Weights of a small transformer language model: no biases in attention or MLP.
Each number is 500 + 40 x the weight over its row's rms, rounded and kept within 0 to 999. Layers, rows and columns count from 0. Numbers have three digits each. The size before them is the row's rms in percent of the matrix's.

# layer 4 MLP down (transposed), 3072x512, rms 0.137, rows 1399-1413, columns 384-447
098:520543494528487554521512423544489534440504529493456509564529499541457486516443494480491439561533441482492503508527551493461428510539478573464519492483453490534522543480488484533525532484532486
101:449499457518540490481547496484490498541509492523507436560527530510577482477516507509450545475515563518474510456506519468547493489503484521471588520497539482456481507567483450512421454511445483
098:421505473492508576436492489486562442538536516449493493495487490474450476568450515504548470499478432533446469529487504505539438486445603467510497458539470531511496529552452526549500527476460578
099:518547514498512498580475479542537444572455520604546508449461492468498424502498499450536508515511508483554501529481536510428481444569452515530515535464526522517537498557484463493463504504446519
097:493463516459491568449517470576549497475590443533535508528481501468512529506483549455445539478503417445487469495537483516524478545461588495503517540503438522522500559431491474521517472573457434
099:424521514464486542485520490456471504507547480555489501461497485464495558492512440490521417538549501506525532540536490505553580523581582445553525528528577525488509484506525497439419441520516494
103:417492430492483543438492458543464473440460465430488473526560522446507431481576532527487514515499510505434541499484550492518513488468540501547507509476497487548477501459545500471514484529504493
100:496529507490476526560513470493397396455481522505492533561561511531487538536526459545547478524517525520546511537501513498506545469466537482501420500451499546432539425420507528473486504472511470
099:530522519522522459581532593561522502452485473495442553535478540475518492559572501498478530429497477531561418539473482494472511534473522448484503549534434531497453481570468510474489487478484550
098:506495481548466457467494477548466470468456493521517490415494467603529577549586473497502504494510568409515453507523493439465482511452486487461543481472562486489474487450539544482523489463501543
096:492459498483450505542569504533499464537497525440495512455553537484475494468526517530463516562532488566540523492469474455505458443532522424511566493481495533488454505471511559579453566503461500
103:553503491539504492490452463495540452471512504419559471503455516508552527508487474497526500363492510564452529472484484504475502544458422432479509474433460560543575466497528526482535442521514577
095:478421475504478581501429527464481534461452524500558467477512466435590551490546494487531542564522477465475500484512554503562519489504505490485501550504459556449466475563465522447466451524542490
104:467468557510423501502392463505547522546502504531445535507521498574587511412494474463516511522487486428438497482533499507466484567404452506458498529514503456511454469496534496456409474463508490
095:520522500570509479451437532509429496482487527581534486448489500516472496521550553468496517432507538613484523451446461481486466489450483497466487497401519481484467444415442539488507508553557511
# layer 4 MLP gate, 3072x512, rms 0.141, rows 1400-1413, columns 384-447
099:500538487559499485486528450532544480517526490449475500441527530522582480534518514476514500465481473444456472470461445435439483522455487492463447506480546526540567512528480499445462529543551443
104:510547517493603501530438408517532493482499404534552550498486527506423479478530514514516619464506572509444483524545485494464476521535488459533511450441495521508462518564475470481571529490524496
104:498453524479537473490592533451447508482516462527489513499481487531546526515449485470497407470421460561541527537488486502501481548527525528520505607478583472559464518591535463463483449494470471
095:548503587477586511524471502529452506499421509457542464480497569455502489488565492504506421441460471432472515483479443506536514478474460575549475475568519488487532532435522543446509505489534462
090:515416479451560464490507530549448516559520440526508434486486510530475459487562523498487532486433482484567518496564504498391482462538495486461521474448539464481523458557540494585560591479520494
101:468523443557536516508555484509493515434449521464484434490474479523483383559528409518546514563500405469496517554484484485436566426445483452545549531518530528486486446506568427435491493461499541
096:519512439463529516461512578509538485491471513504478468570464496530506471535499484535415506482511493525443479461508502447552506540538433539441466518509504484504481513567488564521463574514528492
092:518497434580473509490391477552478508549488475466492548495474457510565480489566473470515433499461527566489392513504473502460494488572475494557416485463492400458482507527469499497546522507451489
099:542537517524486479512529530474472511497531456484527497554471482459498444526487564516479544511456485534473449523580482474490526508524556495495492515440457469467508529517471467497516491434473451
089:457542491484477481500546513507489535496460542479441470501532506474454547539512468521517521499486451557546520461491443478543477459492458502511536545458499555479557550479552515509535496491492479
101:504536484472490524425501495497466523492490498543530531467511500519453469429490524559549498509527495541536535494519465534564500471406494475483481522591484575495482495471517482562558466519516530
100:475497502539560473505426471456515511411519451508495512463495595465559441501471470527504510562506518425459474546509494477526521515457456496455491546544511549478475506501438514444468446519554476
107:554469526448488535495527468546502519487537487448477488509435448578538524567441531490572497495507509493486512424466416564548488503507476602483448596516485487565497474500528491475565452527509498
092:477463521560507508546472581479437512500528544504534398519471541532485504596440472370583511447490548603538473480471519526481494562526560498522428476480565498498495533547479401510476442542544566
# layer 4 MLP up, 3072x512, rms 0.141, rows 1400-1413, columns 384-447
104:505460500500506507535475446487512512500551459527500506432508395518516526519582433512500491495457474445517459444540486495508491490484467501517542521547559564479546510463537508518460477497463492
094:464497496476524534564501531513528515502490422531477484481465565514517502441547512539493529524421496513531454417434590452435523518478444534451539489495531461505465558528499488503418514501472479
108:493482465458465507455464538475505462485424480531542531502492579556493502462512492540479466543486519499438516500460494539515482440468532407477485513526422494512424546526418518516527497497491490
102:504496491481471535514509470435463504503512569567447504486465492499471525495500518406513528519503438474525545509469488404525491441530505503525539480547565456562468443476485495553447519420517484
089:518444527502541510506528536568457536584539423532506479509504520506492492451532554463506530485464491574552459491570497528422469529556477442458525496494547453528526486510517502582478542502534510
104:528504466516557508541431477548499490436527515480523489490473442577477501473554533528548541502515472498574473488504530417424502479527489530425509574512449488433473497435590477434506489421502517
100:486485575520483425536493441525531514497479441521555508513555513530514556474495534440481583532500561469482527511504485497475526456425494502512510522518513532485494495460494466447514477559504522
092:499445454496484514387527448472547476423481507485468468551469472538509465471501520466460462526494544544455522498480518477554489471581462503488560509467522483497505519528415490497541516525507441
097:476523481532534475503462458482517501507545436428557496514464496506524475467519414429507444477498552448487453481559531499556435451474563465482396473554505478543498511513509499467483520544515520
091:453508547476508562522536548579481497422449428504421489525579466464455604529506498488492471490562470522473436511496466456502504419527501460481531525515498532430499478501462464484513437499484506
101:418571559454522479489501602482503514500454541511504509462546483448464440469477524560514556553533508449528424466482524500489477510508610504496479494493571476487522448441507489432486493458520514
098:558498473567479462515498532478472471504501464478509513492547444536451457419466549478464523475483516513523489531441444505494574540491497430490500496524545493537461555555430524439507451462469473
102:536536524402448495485462447527543461520449581421435512469407478467497426525443432462488505542503514428582482559522532441493528446527537510491493545514483495573529521453562512478553437533523499
094:546543474470461509556523569501516483475537551493491491482526567524541559457425456475512486542490481541484540485465530503450517473504436503509510515535500489473561542578549497498475423433547491